Part of a small language model's weights: tied embeddings, a variant of Adam for these matrices.
Each number is 128 + 32 x the weight over its row's rms, rounded and kept within 0 to 255. Layers, rows and columns count from 0. The size above them is the row's rms in percent of the matrix's.

# layer 8 attention output (transposed), 512x512, rms 0.0464, rows 55-63,118-127,182-191,246-255, columns 256-383
size [118 111 122 112 114 108 116 116 116  74  72  73  69  78  76  70  74  82  70  77  82  93  84  84  92  84  80  89  90  83  90  90  91  92  85  95  86  87  84]
[[131  97  68 145 179 137 148  96  83 115  99  53 106 160 124 148 138 124 133 133 136 113 135  90  86 139 162 183  90 165  84 104 170 137 225 113 108  82 129 113 109 132 150 186 157 130 127 110 158 137 155  86  88 121  75 111 135 107 120 131 168 171  83 120 118 156  68  74 116 153 130 126 117 148 136 102 158 177 122 186 104  89 133 173 219 129 107 126 103 108 120 135 113 136  70 157 106  80 114 139 108 106 137 127  58  70 122 148 133 158 123  93 102 176 120 112  95 128 142 174 119 173 106 109 117 142 160 120]
 [140 124 183 192 132 128 166 118 150 111 141 172 172 106 128 143 119 153  96 199 159 128 165 167 122 112 128 107 107  97 133 135 153 111  99 116 113  98 138 124 102 120 121  76 144 167 152 129 215 155 130 174 160 162 183 143  63 140 134  40 137 112 107 135 144 129 107 120 119 135 153  88 102 129 172 111 114 180 114 150  86 115  79 103 184 159 177 162  74 117 110 131 174  81  99 127 176  84 136 168 131 186 218 111 121 114 176  56 112 106 118 192 108 102 118 104 146 121 146  61 132  98 131 124 114 109 119 112]
 [169 139 126  59 161  79 179 109 104 187 146 146  92 158 137 122 137 118  87  53  66 146 107 137 143 156 103 127  82  89 125 105 118 122 172 159 197 106 156 104 179 135 109 143 146 115 122 105  86 129 154 116 153 120 122 143 146 154 125  66  87 154  61 120 122  75  88 134 191 115 156 153 186 105 168  77  81 115 115 147 100 138 146  78 160 140 150 177 114 101 106  77 183 147 177 144 118 150 120 106 178 106  69 220 192 146 100  78 143 117 131 152  68 150 150 111  97  94 127 123  97 120  86 149 115 133 161 126]
 [109 108 166 119 171 132 174 141 142  92  89 112 143  59 118 120  97 196 134 195 125 136 172 112 142 162 119 142 142 170  78 177 186 175 133  88 177 119 179  96  63  92 157  47 120 178 189 119  91 129 156 184  71 162 107 119 131 159 125 159 116 191 114 149 160 139 137  92 117 118 138 104  86 120 122 106 145 120 189  69 121 217 107  81 154 158 189  49 147 153 101 193 129 133  84 140  80 130 133 133  82 165 165 120 117 110  93  69 141 110 178  99 167  92 159 159  87 143 130 145 123 130 121 166 144 108 134 119]
 [146 110 179 167 142 157 149 102 135  80 140 120 141 128  88 167  73 145 166 139 115  32 127 119 126 140 121 134 134 163 186 102 229 150 112  90  94 191 170  94  92 120  93 177 138 122 148 127 142 108 103 121 102 136  65  97 141  94 123 155 203 224 175 103 126 136  88  76 101 121 107 154 133 130 104 106 136 141 106 153 155 123 181  99  99 102 140 140 128 104 151 166 150 168 106 125 112 103 149 133 130 118 111  96 112 119 153 146 165 131 178  61 147 138 136 127 109 130 143 185 132 189 134 119 133 138 168 142]
 [121 137 177 144 107 106 137  89 100 132 115 124 111 129 134 134 119 148 126  65 172  95 146 107 132 161  91 121 123 125 149 157 177 132  96 108 106 179 177 109 124 124  64 101 102 161 156 116  58 103 123 136 168 131 111 133 138  85 114 147 135 173 208 129 118 122 162 132 101  90  58 143 118 130 121  95  98 143 159  31 176 129 187 204 116  52 144  67 133 125 134 140 127 141 139 147  87 161 144 106 110 111 108  97 131 171 149 166  95 157 136 108 123  93 161 199  72 139 133 129 142 113  89 131  76 121  80 182]
 [126 152 110 135 111 173 111 115 115 107 106 110 193 103 169 148 105 123 153  94 111 150  98 129 131 133 133  88  77  63 147 167 132 109  78 107  72 104 146 113 103 162 120 132 117  99 206 129 158  62 147 163 107 109 167 153 156 142 150 107  40 195 101 137 186 123  70 108 149 168  78 136 125 166 119 113  81 104 149 119 125 185  90  81 183  73 143 135 139 120 102 166 209 137 162 110 176 118 179 102 140 169 170  92 111 113 191  76 154  90 123 152 133 130 134 146 165 129  70  84 175 128 143 140 103 137 173  76]
 [110 170 130 153 139 178 108 170 146 100 171 152 113  96 140 176 103 168 104  86 145 139 151 114 117 149 157 111 181  95  91 230  71 119 150  83 127 118  87 155  90 117 107  79 162 135 225 160  94 108 155  94 131 102 126 133 174 113 104  56 128 202  56 111 104 124 116  55 135 157 119 153 138  44 113 106 183 148 188 125  95 131 107  72 117 175  93 173 169 130 120  86 104 120 133 116 152 107 159  95 144 129 144 142 153 167 135 136 111 108  92 121 155 110 128 132 136  79  79 153 132 124 162 135  92 126 116  71]
 [103 161 160 145 120  91 191 152 162 145 117 155  84  89 162 126 146  84 124 153  97 127 142 163 104 117  93 152 166  89 179  51  94 116 163 199 142 145  97 137 167 136 114 255 130  85 188 149 171 117  86 122 114  83 116 151 132 189 137 122 149 119 231  71  99 107  72 140 132 141 123 122  98 116 110 165  73 128 151 177 153  91 129 121 124 117 139 113 127 117 159 134 130 164 132 107 145 138 126 145 121 138 147 194 138 108 108 192 188  74 128  82 126 180 121  98 159 126 153  93  96 132 145 142 128 144 148 255]
 [151 153 111 151 185 124  96  97  97 108 132 110 114 202 111 136 112 164 114 192 169 130 104 108  90 116 157  93  66 138 133  87 122 132 248 133 128  89 123 168 100 113 187 146  99  96  99  67 169 216 119 188 115 185 149 121 109 153 138 151  84  97 107 146 173 118 149 156  93 151 157  98 149 184  97  81 106 154 181 188 201  76 136 118 157 118 141 135 134 140 130 146 106 149 151 117 180  68 126 141  80 152 150 148 108 172 141 139 120 161 116 131 103 150 121 156 138 173 132 152  95 117 120 116 125 138 103 134]
 [119 124 117 146 148 201 124  90 112 113  71 106 154 174  82 165 171 134 135 119  96  78  90  70 170 127 113 117  95 136 165 139 111 141 195 107  63 122 131 130  97 153 141 170 147  88 150  98  90 161 126 124 108 176 135 139 173 145 132 146 140 147 151 118 158 109  79 143 105 132 124 176 217 129  82 145 141 138 179 134 105 100 186  84 159 148  84 115 190 163 103 151 134  96 102 141 118  85 111 152 151 137 104 132 135 169 197 184 122 159 125  96 113 158 113 124 117 118 154 187 121 146 143 115 166  97 169 163]
 [119 174 164 158 184  96 129 106 129 165 161 161 130 115 135  99 112 132 128 143 171 149 119 133  70  70 124 142 148 146 113 145 133 127 121 114 194 160 188 114 127  90 176  95 158 142 133 100 120  97 135 111 109 110 126 115 135 146 108 104 109 129  79 132 156 191 131 123  93 139 132 133  62 127 129  65 143 153 126 115 155 116 119  93 140 133 155 139  67 142 139 127  86  76  56 138 107 110 118 159 104 144 121  87  83 124 157  49 169  89 134  84 129  99 152 124 111 115  75 152 115 149 143 103 160 127 155 144]
 [153 133 107  75 158 144 183  63 125 114 172 111 103 173 163 116 109 186  97  90 135 124 115 157 159 122 102 128 168 120 138 140 146 139 202  97 180  89 128 145 122 126 111 168 153 190 145 121 114 116 186 135  99 195  95 133 123 169  88  66 102 166 140 112 109 190 106 186 107 156 140 171 149 148 125  72 130 115 106 107 183  95 171  87 127 160 192 137 144 177 167 110 184 136 113 162 115  95  40 104 104 144 111 164 120 134 132 113 175 115 113  92 104 123 107 157  81 104 104 106 124 146 104 133  80 116  85  78]
 [118 108 188  68  99 206 146  92 136 117  82 116 162 156 142 132 110  99  60 154  95 110 119 115 165 124  74  85 147 195  88 148 118 141 119 120 174 143 169 141 134 165 119  33 137 149 175  98  45 101 133 167 129 157 127 123 135  95 112 116 185 127 120 171 143 112 103  79 123  83 103 189 171 153 121 174 107 130 165  92 128 119  89  58 129 147 121  39 140 150 112 171 112 172 132 161 125 105  85 142  95 149 141 119 106 167  86 111 186 145 116 120 107 176 199  71 121 141 173 120 134  95 147 127 124  89  69 134]
 [128 169 144 144 142 174  74  84 100 126 144 132 132 128 112 157  67 129  89 204 126 117 181 119 112 141 150 161  66 161 169  70 150 161  99 127  89 103 188 117 136 129 147 140 139 124 133 111 131 164  83 128 132 173 105 108 169 111 126 135 146 113 164 126 153 114  74 108  87 137  93 120 192 142 137 129  84 148 138 165 171 128 189 109  86 111 159 118 100 129 106 197 108 164 122 115 209  49  96 130 134 121 150 164 114 156 160 127 131 124 116  71  88 161 136 119 126  93 135  93 104 130  94 138 136  85 130 134]
 [140 130 144 125 102 127 173 191 171 154 117 120 177 123 189 144 114  98 146 126 140 152 150 124 131 157  74 117 175 149 138 114 174 130 143 105  93 113 128 115  81 137  87  47 119 187 124 143 157 158 142 123 203  99 113 112  82 102 146 145 209 151 160 155 135  44 139 160 136 123  74 116 175 102 159 128  82 165 216  42 114 110 136 229 160 135 144 112 130 111 143 155 120 101 130 124 152 173 130 151 111 133 106 135 152  95 101 103  57 137 101 123 114 130 191 140 156 130 111  62 126 101 111  74 108 167 109 130]
 [169 122 140 138 170 174 169 106 143 104 129 125 199 100 137 138 137 136 110 141 116 178 100 149  94 149 131 103 119 137 138 138  94 169 134 127  77 127 100 141 139 158 147 114 127 106 127  89 123  71 163 128 128 151  99 175 171 130 122 140  97 167 118 112 121 144 128 117 175 165 125  74 113 151 149 140  79 132 128 129 151 149 106 166 191  61  98  71 133 164 106 156 123 202 132  91  93 101 148 125 108 184 150 131 116 130 160 155  87  91 172  75  73 115  58 109 114 112 128 143 124 113 125  94 120 128 128 112]
 [107 111 119 119 112 146 131 115 109  68 125 106 125 104 168 166 141 155 104  85  86 143 125 140 111 144 177  79 205 123 108 179 128 160 181  99 128 130  83 149 161 129  89 182 140 116 158 129 123  89 125 105 126 154 145 163 163  93 127 133  75 178 114 132 167 193 131  92 171 116 109 158 133 144 132 105 173 104  81 119  84 119 137  63 111 125  88 136 157 197 129  88 137 142 108 180 114 148 142 152 117  89 113 106 115 105 144 147 146  99 123  77 132  97  90 172 107 116  98 223 158 157 112 144 154 100 163  95]
 [122 126 147 123 115 112 136 152 176 111 138 126 117  46  91 104 107  97  73 169 125 122 134 184 152 145 108 148 161 113 150 113 142 108 148 128 177 161 108 101 162 102 152 197 169 115 164 122  37 103 148 152 103  74 109 135 129 123 101 140 134  91 183  81  80 135 150  67 123 123 132  94  51  96 135 132 143 157 138 138 159 154 160 127 113 148 137 138 100 164 116 137  83 135  86 125 143 133  69 111 110 128 201 138 151 104 121 125 150 113 154  92 157  87 144  78 132 107  94 137 107 150 108 139 133 172  93 158]
 [155  87 120 152 177 180 131  82 104 102 136 136  93 105 155 124  87 154 174 153 174 122 109 125  96  98 179 156  96 113 122 150 125 118 226 147 132  63 110 135 144  92 169 160 172  83  89  86 183 165 132 177  84 190 104 133 152 165 122 126 136 155 159  87 190 133 131 158 105 108 154 140 157 180 126 135  47 146 211 166 149  85 131  84 175 106  92 143 182 159 104 100 112 142 125 121 111  61 112 151 124 141 131 122  99 111 159  84 122 141 134 115 146 113 142 177 141 129 141 140 162 176 129 111 162 174 107 183]
 [160  81 133  69 137 172 162 123 108 131 139  94 161 101 118 124 120 142 132 132 181 114 147  85 173 112 123 112 113 127 122 153 121 134 134 130 153 123 155 136 139 139 130 213 192  98 117 149  47 157 145 162 137 116 155 106 144 100  81 162  96 163 102 155 158 126  65 138 120 143 144 153 214 153  93  81  86 144 153 106 115 104 104 105 160 165  92  95 155 117 111 116  66 141 131  82 109 112 110  99  99 138 104  80 143 133 163 103 124 155 152 114 142 129 111 158 115  65 181 141 106 211  96 181 144  88 122  72]
 [143 125 131 156 121 125  83  49 114 190  98  81 125 165  79  88 128  93 109  89 108 157 123 108 116 117 112 107 155 115  96 133 162 117 242 110 148 144 154 154 139 123 170 171 137  84 116 146 125 100 175 119 184 223 134 119 126 179  65 147 124 133  99  92 157 153 146 163 110 179 125 117 150 113 173 122 104 118 125 143 105 114 123 133 132  88 187  93 128 156  62  93 127 107  92 139 143 130  71  78 141 112 135 189 122 127 100  78 147  93 107  63 107 135 123  99 125  80  90 130 140 105 125 120 115 147 163 128]
 [119 110 112 114 211 133 169  65 103 171 164 141  73 109 141 106 140 142 139  80 158 138  96 119 104 101  84 126  95  92 154  94 122 154 170 168 147 145 119 122 146 114  94 131 124  97 218 103 157 133 202 134 113 169 118 108 109 162 127 156 134 150 165  90 136 139 101 132  76 129 147 133  75  90 135 141 134 141  96 120 164 116 130  88 116 122 161 166 121 176 187 105 187 120 164 125  98 124  85 184 194 103 131 119 187 112 116  69 167 126  92 105 125 101 113 188  64  97 142 133 127 126 132 173 121 112 133  66]
 [147 105 154 119 103 151 148 116 120 128 125 111 115 143  99  95 178 146 120 106 154 132 154 123 134 100 140 122 166 169 105 122 120 114 151 123 162 159 105 126  84 168 145 134 130 176 120 182  64  77 164 120 103 220  77 165 146 136  93 128 188  93 174  99  59 130 102 162 141 181 127 131 160 145  97 142 115 140 147  81 124 100  78 134 176 137 177 106 133 117 114 108 160 152 142 152 143 135 125 132 129 139 152 169 159 164 147 101 171 122 161 194 132 104  58 161  81 117 145 135 112 158 142 171 134  86 140 173]
 [ 73 103 177 134 166 151 139  83 150  94 133 125  91  56 115 160 125 170 132 164 123 128 131 136 143 146  70 119 120  97 151 134 160 108  92 168 165 133 158 156 137 143 132 211 119 156 103 126 161 134 127 162 101 113  79 114 137 148 108 124 117  86 207 128 110  56 102 149 117  92 142 118 139 143  94 119  88  53 112 142 156  99 116  93 114 208 106 128 106 111 178 132 145 121 157 118 155  66 153 162 110 161 104 137 152 144 174 132 179 118 155 131  88 110  57 128 157 102 172  66  87 185 116 134 154  82 103 123]
 [131 121 141  95 123  92 164 143 170 140 105 174 178 163 160 181 125 120 163 109 128 124 151 139 195 133  61 169 103  51 135 160 143 158 137 155 111 144  96 124 106 178 153  10 112 154 100 149 151 102 109 136 164 122 133 141  89 149 126  88 148 187 131 150  73 128 162 183 127 109 119 149 153  59 106 145 104 176 143  61  77 107 108 174  87 116  89 168 148  93 104 150 158 150 179  91 128 199 203 131 111  98 118 155 155 143  84 154  95 119 150 119  83 124 176 150 121 140 137  65 135 100 120 141  77 156 146 112]
 [147 110  98 131 115 131 104 112 121 126 129 148 172 133 138  89 179 155  66 159 141 114  94 166 169 142 106 135  96  99 106 134 145  81 174 139 127 151 153  97 153 113  88 104 146 156 142  70 126  59 147  86 162 165 115 162 121 126 101 114 111 138 123 125 166  99 158  95 156 122 110 131  90 149 116 136 132 131 146 117 136 115 178 142 108  71 135  86 141 167 107 107  80 136  90 147 154  48 114 135 113 137 115 195 139 117 162  83 143 145 104 133  42  96 107 164 129 159 160 134 107 120 128  72 117  65 172  98]
 [134 135 127 111 148 147  74 136  65  81 123  76 120 144 127  95 120 122 131 105  80 110  82 136 136 103 184 125 103 171 157 128  91 130  90  86 136 129 141 100 123 159 104 115 153 121 180 169 102  99 101  73 157 117 143 105 113 145 103 145  85  67 100 156 122 137 119  63 122 125 161  99  41 168 126 130 129 131  88 134 142  69  65 162 167 102 158 139 109 189 153 166  85 105 144 160 170 176  95 120 135 137 176 137 152 121 161 145 130 128 132 156 146  97 103  84 107 114 136 156  84 147 146 132 130 115 120 154]
 [165 117 199 196 139 135 165 184 160  71 103 103 145 141 102 144 154 135 172 103 148 141  89 163  92 139  99 160 177 139 160  59  81 137 160 161 110 158  93 135 132 141  96 188 142 147 188 129 115 138 129 199 120  79 111 123 104 150 168 167 159 134 199 112  97  96  85 122 114 132 125 110  67 135 160 130 110 120  97 145 122 127 148 124 150  65 151  93 104 153 106 122  76 208 128 117  81 176  49 103 169 144 111  75 114  96  58 150 146  99 148 120  99 121 142 125 103 134 111 112 175  81 151 164 114 155 101 173]
 [170 142  63 108 141 148 134 167 111 167 162 104 151  62 129 160 180 124 115 107 100 162 129 151 105 125  99 106 118 106 117 104  68 134 194 147  71 104  46 125 165 167 168 130 164 132 156 101  52 174 118 187 107  36 108 139 142 136 157 156 110 133  97 131  97 165 102  93 141 128 132 131 115 191 157 170 101 138 141 181 137  76 124 109 150  89 148 109 187 140 106 134  72 188 152 108 134  91 120 111 102  61 188 152  87  93 111 112  50 130 152  79 107 101 171 146 139 144 145 141 117 113 138 166 186 108 139 110]
 [102 144 142  91 127 101 156 136 115 163 156 161 190  83 106 103 102  73  70 142 114 140 182 128 104 143  87 123 123 129  81  95 119  66 113 161 139 212 123 107 123 169 154 103  65 133 112 169 132 126 133 135 129 150 130  71 140 193  70 141 116 122 130  91  87 202  32 123 141 127 175 142 150  91 112 128 177 166 158 143 160 139 151 144 181 116 189 107 103  84 167 108 113 109 138 131 170 137 161 129 127 133 108  97 138 148 138  42 105  82  63  71 111 124 153 177 143 136 115 109 109  98 184 127 105  91 173 130]
 [173 119 112 129 148 143 150  86 139 162  91 105 131 160  51 103 147  95 150 144 123 178  85 117  73 121  43 104 140 147  80 164 133 153 108 146  82 117 140 168  94 116 113 221  98  91 114  72  63  91 133 167 158  76 153 120  97 118  94 116 148 125 100 119  92 181 137 131 133 178 159 142  86  79 103 123 154  96 131 145 141 137 143 135  77  95 137 144 169 120 111 112 126  94 145 130 106 145 134 112 119 102 195  53 158 103 175 133 130 196 155  72 127 138 134 108 149 135 166 183 156 108 144 143 167 104 161 120]
 [ 92 110 116 166 138 147 108 138 170 108 107  83 217 105  60  44 125  83 118 121 120  95 107 120 118 129 107 111  45 108 148 146 157 173 157 128 161 164  11 106 121 117 102  71 127 131 152 160 114 120 142 181 102 122 109 147  81 175  89  83 102 130 137 100 128 107 154 160  57 145 161 113 102 106 135 122 128 147  72 137 148  91 170  76 169  71 172 133 128 135 160 151 104 123 104  86 191 145 134 106 126 102 138  87 121  76 101 100  94 181 144 165 128 129 142 181 146 110  88 167 162 146 140 111  85 122 101  75]
 [129 118 214 177 162 145 146 116 122 137  77 125  80 146 103 221  96  77 167 136 125 173 135  83  58 177  70 142 201 117  98 151 145 149 165 143 138 126  46 161 148 132 132  88 147 213  31 151 110 132 131  98 137 118 132  97 125 152 172 107 141 130 152  75  85 151 113 198 144 135 140 205 184 108  74 132 211 125 128 101  94 150 124 179 140 128 153 106  98 167 108  80 184  97 203 191 155 114 124 144  85 136  92  80 135  94 161 153 125 166 184 180 141 139 114  97 100 122 117 174 170  98 145 121  72 191 182 162]
 [134 130  94 129 173 100 161 136  89 131 142  97 133  95 120 162 102  93  97 111 114 136 118 140 115 171  60 130 202 148 112 105 160  52 164 156 111 138 101 107 175 169 132 127  94 117  50  94 190 104  56 179  64 136 132 115 141 103  96 160 157  80 114  99 166 142  87 135  86 104 173 134 116 103 106 144 108 141 143 163 161 148 164 158 176 202 109 129  99 104 170 130 143 197 102 120 181 175 139 142 137 137 106 112 124 113 123 122 138  99  79  86 107 151 108 148 158 117 109 120 159 103 184 142 106 125 143 115]
 [136 136 123 107 149  99  98 102 173 108 118 107 122 151 147 102 116 116 104 164 122 176 132 132 120 164 165 132 120 127 106 164 155 144 152 112 127 100 112 106 102 153 164   9 103 111 133 185 174 110  64 103 178 143 105 135 146 117 152  83 124 149 137 166 182  77 232 191 148 119 188 150 184 132 127 100 140 112 175  90  74 163  92 204 116 162 130 178 167 177 149 161 165 128 131 123 180 152 110 185 122  98 126 146 131 160 114 156 136 162 147 133 132 178  94  81 114 120 112 159 160 169 137 106 132 163 137  95]
 [129  96 158 132 122 127 133  97 168  95 108 171 160 105 112 105 145 139 146 201 118 144 137 104 120 125  98 133 121 129 118 149 167  66 151 141 170  68 114 102 152 130 100 238  46 110  37  37 177 187 172  98 162  96 133 143  98 137 107 123 134 103 179 144 107 135 155 154 170 174 112 188 142 156  84 108  86  62  85 165 147 114 196 165 109 130  90  96 120 101 121 141  53 202  97 116 114  96 173 150 158 125 187 144 154 127  86 151  99 134 140 102  88  60  79 150  93 104 144 145 111 100  71 143 164 129 114 111]
 [121 116 176 118 137 177 135  89  91  40 162 132 142 134 117 151 139 102 182 163 110 123 126 134 162 178 146 108 131 147 151 175  79 133 109 175 126 109 120 178 134 127  99 157 113 147 125 162 139 150 169 103 182  78 146 112  89 136 125 152 132 113 167  90  94 146 146  92 145 141 129  70  98 142 108 105 112 120 101 118 142 111 112 173 110  39 116  98 117 148 156 180  78 113 128 128  64 168 128 141  61 134 150  96 184 133 148 210  77  75 143  99 144 147 123 143 125 190 126 188  78 157 117 159 189 168  99 194]
 [123  89 165  85 171 188 198 176 137 130 157  92 119 134 152 113 108 130 165 130 118 160 114 142 170 156 107 137  81 125 154 138 109 132 129 130 191 104 104 105 110 171  86 112 122 133 211 123 158 131 108 170 121 130 170 148  89 137 143 163 122 182 106 162 142 132 102  94 146 136 102 139 106 159 156 153 120 129  71 121  42  73 130 139 159  84 146  89 141 160 137 125 124 171 126 118 113 181  54 125 149 111 123 121 164 132 136 195  81  95 123 114  97 144 188 150 113 165 127 105  96 192 168 149  95  80 122 218]]
# layer 8 attention value, 128x512, rms 0.0313, rows 55-63, columns 256-383
size [ 86  87  91  86  87  82  88  91  86]
[[143 142 123 166 120 173 159 142 146  76  53  84 141 183 173  80 110 148 193 128 123 113 127 103 123  91 143 155 112  44 141 123 166 112 152 111  98  55 149 110 112 187 123 131 158 138 134  91 141  99 108 121 139  69 115 142 100 142 131  99  78 129 135 100 148 103 116 157 120 112 131 138  57 158 121 137 128 116 112 118 146 173  69 100 115  88 166 154 126 112 112 145 201 157 146 122 137 157 228 127  84  90 151  98 138 156 102 124 129 124 100 180 143 139 142 124 155 229 147 120 130  93 131  93 128  85 120 171]
 [ 89 136 152 123 132 169  96 178 111 144 139 160 105 158 147 130 148 126  46 148 142  59 123 112  82 133 178 128  92 170 142 105 105 101 141  85 135 138  93 111 151 140 169 156 144 105 140 150 112 161 116  78 153 179 106 155 106  91  93 149  65 142 167 131 115 117 102 121 111  70 181 126 164 143 162 162 165 103 127 149  82 120  98 103 141 127  90  82  60  54 160 171 106 132 177 127 109 127 166 154 121 134 150 153 136 146 119 145 150 121 121 131 149  98 153 137 161 147  60  42 118 134 168 108 108 130 138 109]
 [157 158 154 138 121 104 190 108  97 125 111 144  61 165 126 156 155 184 108 142 129 136 137 141 160 128 144  98 148 117 172 104 152 104 162 153  87 127 201 153 138 148 122 165 164 167 123 102 118 141 110 121 163  82 151  96 179  84 189 172 197 106 125 150 136 170  93 124 187 114  69 110  82 193 141 124 149 134 117 118 148 178 115 151  87 150  80 148 155 164 114 129 129 164 133 132 114 114 145 136 121 104 140 190 103  76 150 160 122  73 121 180 127 195 112 141 184 125 175 158 113 153 148 144 147 127 157 101]
 [155 194  94 122 121 147  86 145 178  72 115 140 117  84 144  95 108 113  68 148 137 100 144 127 131  85 140 185  96 117 197 121 128 144 125 138  44  64 165 105 149  86 157 119  90  64 162  85 134 175 112 164 108  70 145 130 157 127 131  97 141 149 166 122 142  82  98  83 142  71 162  25  97 154 136 131  85 116 149 162 168 122 141 143  75 142 160 128 138  89 135 128  86  86 141 148 137 158 131 142 178  92 142 139 169 247  95  83 119  91  95 104 142 143 123 155 132 112 114 133  58 141 129 169 131 110 200  75]
 [171 158  97 164 101  99  81  73 189  94  56 167 140 147 151 125 118 137  87 113 132 101  95 102 155  77 138  87 124 129 153 116 140 118  94 127 129 159 135  93 103  84 166 135 107 110 133 130 110 155 173  75 147  69 136 122 107 127 150 103 145 170 150 112 136 100 133 169 138 170  95 111 134 150 101  57 148  94  73 128  60 130  98 118 114 116 138 134 113 156 127 155 151  83 110 169 107 102 134 113 100  95 165 120 119 161 178  47 129 160 109 105 192  51 211 160 115 134 102 136  96 114 143 169 108 125  46 202]
 [103  91 164 143 128 138 134 119  77 142 110 153  95 116 113 117 126 176 121  84  95  92 120 113 105 149 125 170 131 121 119 123  99 105 110  85 123 140 140 138 136 129 118 151 116 136 124  98 104 133 151 138  93 111 162 118 140 194 130 153 157 145 170 141 139 124  74  93 134 136 112 138 116  86 113 164 145 153 101 134 143 197 125 199 116  95 138 155 122  90  81 108 125 153 121 162 122  85 149 101 159  96 134  92 135 104 133 106 157 186 189 188 182 150 170 139 117 104 150 164 101 127  57 169  68 139 131 108]
 [113 171 107 148 160 123 130 110 168 187 100 162 115 133 156 136 124  82 207 141 130 128  96 122 114  91 117 137 101  92 175 113 153 150 114 159 168 120 116 140 129 116 153 126 137 125 148 207 130 162 112 175 200 147 161 128 129 140 147  90 135 113 108 142 147 138 117 128 114 139 138 122 166 126 121 122 165 175 193 123 139 171  67 106 117 145 113 153 202 131 141 152 221 144 139 189 147 135 119 112 137 111 113 114 106 120 111 164 131 178  90 118 189 166 163 109 168 156 117  85 174 123 125 185  76 106 125 151]
 [154 113 126 174 132 156 126 186 142 163 129 165 146 166 188 137  98 200 121 113 121 155 135 129 150 113 141 129 116 137 142 114 167 141 151 146  76 103 158 134 136  98 156 156 102 120 126  86 125  63  90 174 136 115 116 126 142 141 141  83  92 132  94 149  98 137 106 158 138 168 107 112 120 100 125  90 168 132 190 115 144 122 120 124 172 114 179  93 219  63 147  44 140 112  97 162 190 142 125 149 155 136 122 144 158 140 118  98 131 160 151 136  92 131 158 168 194 132  99 111 170 126 158 145 116 138 143  87]
 [114 116 103 195 100  86 164  92 196 142  94 142 118 130 100 130 139  97 113 107 134  97 109 152  87 118 105  64 116 126  95 130 136 178 107 138  87  92 137 129 156 157 118 130 130 155 134 117 179 160 143  84 145 176 117 155 161 156 124 122  80 143 135 176 108 121 128 116  89 136 138 151 146 116 114 116 158  84 115 142 130 174  79 136 107 146  92 138 135 118  94 207 128  64  99 139 165 110 156  67 114 185  91 177 115 117 153 130 145 163 137 146 129 146  98 131 163 140  96 109 130  97 119  81 174 119 126 127]]
# layer 8 attention query, 512x512, rms 0.0336, rows 256-257,320,384,448, columns 256-383
size [ 84 104  88 108 118]
[[155 134 179 113  97 166 147 113  77 149 144 120  94 134 112 135 139 121 132 119 105 110 109 112 135 170 147 146 111 107 123 123  69 107 165 138 108  82 154 136  60 113 126 106 120  37 146 129 155 123 102  71 127 196 157 142 145 122 117 192 139 117 130 158  86 106  85 123 113 179 103 195  73  95 140 125  86 119 141 117 157 118 123 146 130  75  85 104 101 106 132 181 102 147 117  98 126 131  87 125 212 174 150 111 173 110 150 187 183 115 114 150 117 149 164 125 149  94 130 148  86 170  83 108 129 129 192 133]
 [135  69 149  87 134 104 132 177 114 155 133 168 133  85 169 174 157 116 137 202  74 112 101 151 174 124 130 155  98  89 170 106 138 151  72 128  84 113 130  83 164  94  98 122 105 109 161 131 141 172 105  95  94 137 136 124 111 105 106 132 131 116 156 122 125  92 145 117 156 114 198 137 141  66 105 145 113 148  86 190 114 116 137 129 149 152 128 129 135 188 132 174 125 176 141  78 132 110 150 140 104 112  94 101 141 128 147 163 118 122 106 122 145 129 110 158 118 112 160 135 149 154 140 134 171 206 141 158]
 [195 131 149 203  94 159 111  95 161 193 150 143  91 155 134 113  94 189 154 112 156 157 114 134  97 163  87 126 135 102 196 180  93 141 204 189 104 115 106 107 122 123 112 152  59 133 124  88 112 108 129 137 160 121 113 106 193 125 101 143 114 141 130 111 126 137 136 137 133 149 111 123 120 101 160 167 184 126 136 131 152 130  77 160  67  71 124  90 123 138 128 120 158 160 144 124  74 128  84 147 215 103 137  59 172 138 136 150 103  79 134 150 109 173 163 155 173 138  78 118 177 145 146 143 166 120 176  93]
 [181 179 139 170 100 151  95 157  93 145  74 158 145 156 114 116 146 132 119 124 145  80 122 151  75 116 132 148 111  92 157 167 114 127 176 122 181 147 187 132  90 194 109 167 108 136 138  89 154 140 116 142 134 150 103 108 143 146 104 204 128  55 148 145 105 152 121 141 142 157  77 123  63 120 149 125  78 136 106 181 155  99  83 130 156  94 102  41 127  94 131 160  95 147 132 123 147 142 101 151 218  96 155  88 127  98 157 135 129  84  88 122 159 153 158 147 133  82  92 101 198 155 107 152 110 170 167 105]
 [208 187 143 169 103 117  86 135  93 180  43 157 159 186 114  63 146 127 128  97 134  82 119 148  60 121 139 136 125 100 148 143 143 153 171 130 171 120 179 134 124 155 106 168 108 140 171  84 157 150 162 155 165 157 105 128 168 171  87 200 129  83 108 127  81 134 115 111 145 137  97 119  62  86 165 136 112 125 122 169 170 126  89 148 197  87 114  73 121  61 133 139 110 117 156 111 122 174 118 174 238 125 112  89 153  90 142 137 161 107  88 133 126 133 116 147 124  74  56  91 163 122 122 160  69 146 154  74]]
# layer 8 attention key, 128x512, rms 0.0333, rows 64, columns 256-383
size [103]
[[ 95 134 100 140 144 168 113 173  75 146  67 135 131 105 109 121 159 126 186  85 156 108 140 103 132 142 138 136 110 129 149 137  95 124 131  50  78 150 115 123 131 120 140 195 149  97 164 139 104 183 137 159 108 118 147 126 109 150 105 150 153  97  76 148 145  95 215  84 151 150 115 154  60 122 154 128 125 106 115 130 134  93 120 135 138  71  45 106  99 129  90 153 128 121 124 110 152 129  92 135 143 131 153 143 169 110 176 162 139 131  87  94 126 108 148 154 125 147  56 162 122 147 138 129 131 125 143  96]]